From a checkpoint of a small transformer trained on Wikipedia.
Training: a variant of Muon for these matrices, 281M tokens, 8570 steps.
Each number is 128 + 24 x the weight over its row's rms, rounded and kept within 0 to 255. Layers, rows and columns count from 0. Numbers have three digits each. The size before them is the row's rms in percent of the matrix's.

# v: layer 12 attention value, 96x192, rms 0.077, rows 15-24, columns 0-95
# o: layer 12 attention output (transposed), 192x192, rms 0.265, rows 15-23,47-55, columns 0-95
v15 095:141115170113117145097173122124153141162145161125152166159161120129135120144129153098120098094150097104165104145125111095071117133134105104153122122115096127141143142161125114163184136114133165128117128145155102073143149133123151099155135138136097110125136092091106127143140165146168096120
o15 095:109150126139148121154152116122151139115133156131130162131150112089125115150097128108164158154123156143122136139170147106124150110124124106123092098092136090155170142129124141146118127174105099153150115143134161140142132123153148135096084145112067168175131170132143156142105124085146129123
o47 098:121115135174162128131148095126097151120137107143124116085155135105138123152166106150105091122148109141151105124119119103117176084133152144145152153116108149108104130108135107094103167121145099106142114111130138160120106080132113137168123106151149121099093190133126117161148091186082128115
v16 093:127154152122104171086115098140149143118122091104108105152122131083166104155174108104123142142124143084125118095115125111155157100120091090132166111099151129120126159123083132107137137110143178107138080133094114164142157088129152139125125088116138126136119179162186137145088103135105136099
o16 103:076132106120158129114081152107088154089133100154136108125129110145113146110125138105129127152119127114133142133105108087175111139128148138121167135153153106121125166127142140137109117112160097097101102142110138149149118108106164132132133137143117084134155160136126122148125108102119161143
o48 091:132127153110149112142185086137125111127103127138152160187106149124141148130084141120119119114101125145086129085140137146065163119107094130134074145142131142164122095116130116112144141114118155164138134130162085137116122129121061129137149130106134131133159111103070123141130119167130085094
v17 101:093133122156092113116166136119100136109111125165177108111127141112111133151145140123094166117169126083132115096134154128086082134120133110110154169156093168107123157127153090121111121146128130127101106145171132164118122126145094136117106127109140155129130128125120106166132134176170119119
o17 102:144140141157119106145134114136152159129132111151141117165126099161112128104081110153150142147132149165105152137162102108166117146148098089092093162129190135146143110130111127179146165144129126169118126153166173122137168120142124143120113126119152115108126171124137114143138106085077149162
o49 098:131141119109128126124135115146078151093081132070135116115126138119116099112137161121108124084113103120132090140108136165139165092121152140147155139171096102108136106152115167114107111118100131095142124136111129129118142160128145157111167130114072143139135121146134126178099121115111134130
v18 100:169112155134131092094115137107142135132156110149138117142128131138132140150155074103190107138116094180133069120119116092159129105139126127153149152137143112107146132132111106135166149102139081116153116113157125132126139153137143120153116110089133124117089100137136150113103155119195111118
o18 097:163128136126099125152126153157146134133146133148099119145115131151144122105111092129081145152139120069085154123102153140122103103109101137100096110151172118093147080124133154115125123130141147173169149093083135140153143090162120141145127151141147169063163143075116146198121162137147164149
o50 095:139104141117135112118125118126145052104159100175159155110166163137138128150160131140130128149099134159132100080152098107096134119114154146112129129124087155180136142131106087139149136152109151140095126127171165112095132145155135133094124133151120089149070158142132093120151101098089105115
v19 093:172141133156124132122135127131152168097105121119156130138112135116156184176114099131164090212112116149150098137113136087122127114121137107127140169166120160124167130139146138126107113110094121113181158115119092120129086126147107158097093152073102160081131116132127141157143127137142152145
o19 109:102170122100126123116174138136125135092130135103136088163122163134139147145108116137117102124101111150114126143137181109148136110114060139129130111133112143107150092168133124117158093119156115130093127118105101108136113156134115133111132125094146124134089152100162138164113078137098126114
o51 080:177094127135146118100133078139126119157128137149116134099162145111096117126115111142127133108135188144106126142093127125096113126136136156108149107077125136105150159115103129093124187115070131101095108190153117147099133152147149154137153134178135162100129110165130152141150166104131127141
v20 096:112133129126103139081133111124112125154144112190098168085063163134123152152160127146115184104087146139117138115162124126135128122123187132163136098125123097081127092109137068093125082136081136120119112084115109141125120126119096112090145137143121121107135131146121137112150166144114174161
o20 089:123151095103136150103129142157122123160112144108100134135148148126149145099114148131111107158114133160171087149119112082142105130140160117092151141157129126165147074120164148119106080122124135072159140101131086152140119105125181150114131135133152165122158108111137150131111142108119125142
o52 100:156117112138140137140143129103114117102123144152099153114098090113138085102131122135100106107142150106086133098127163148161110129121098154099156111118175145159136125160119186191137115121136127151151096140088134092100090135153125145157086131126118112120105112104103125133077124131179130118
v21 100:143149115105127118115184137136121135113136109093126139115124125172171101118122148099091122094147169098143108145167127140148100136170166082104107150091162115184170125109125144126110134136130098157133113162109115080141115114085129142135104109130127124088079156131175118171112137083133133115
o21 100:123118127122143137137113153082122089139134163088108181115103174115120127138123090140160141120073113128142129118117107103105108095117158156145115140125144092105168133129082127150163130138150114118089141143150175127140133164122104129124103105077151185088116164149115117115091129087113124123
o53 095:135147139161127121120103144101114151143089107124137106139131114111136146119131136142107089143160076201115163136100123101120174145144120124121098124151114123128123167152143141089190099132149160060136121133139106129110137124090179114133145173129135102181108133110126144136141111144142117088
v22 108:124109147098124099090106130133134146110077141147123134128113093124114138074131112133112100114099155081109097084141149133155125128153082112103127149152143112129099140102129128130107126077160156144155152101063067167112133149110146107128119121151124081158101156136102094123111151106122100108
o22 116:091156161134115138152072095145145114142123118132145151139107133113173152096158173134122157150117139113110126125115138115139110128148063132136136127173115163131080132094130131136146120118139131095113144104102120143151160136126157134147125128124126092129155087165149120083138164138146125138
o54 096:163094100111134103115119137157111123138117120150085112152118160132128103119108110144135138114115131118108084128115093119092152149144203101113153127081139137136169119158111140120150121096123107128147116132181137141115099070129131122111166163119138155147130101070156148106120120121117110175
v23 107:136128095097119130118136126117110127117158180125151156145117142124143077162140162095134126109141104140117142120136156089145112119164142097104153140144132148155161110133137086108145136130141149128131141132105144133092130171153108094118081155143111124153121153094131086116136088151070124093
o23 099:124123129088142123178128112085146145119131124108170119125148157119104140112128080130103103130132081132168132103100143138086150102120108103102113158138121155131155079129153091176124170132114127173137107139121130128131142166175094154158146137126229150105131103130126098144127158137180158106
o55 105:153118130148091116081119122178091154128115092133121136105101151131124125100110156174114184120166165149097153141115101150122178106106107116074133120151091157142104118132115149089120125130122143122145133129148107118111115132097140093092152138107078078152119155134141171124140148128104090141
v24 100:155145132114116126094120159050152085181113120110151104089128119104118138127103109137152153153144118151133125157112102110129135127148138148141132099127126144113174148110109103115098156178109138132110088140131135107130152113119168149103120144103122117137130168149145137157122106095099128150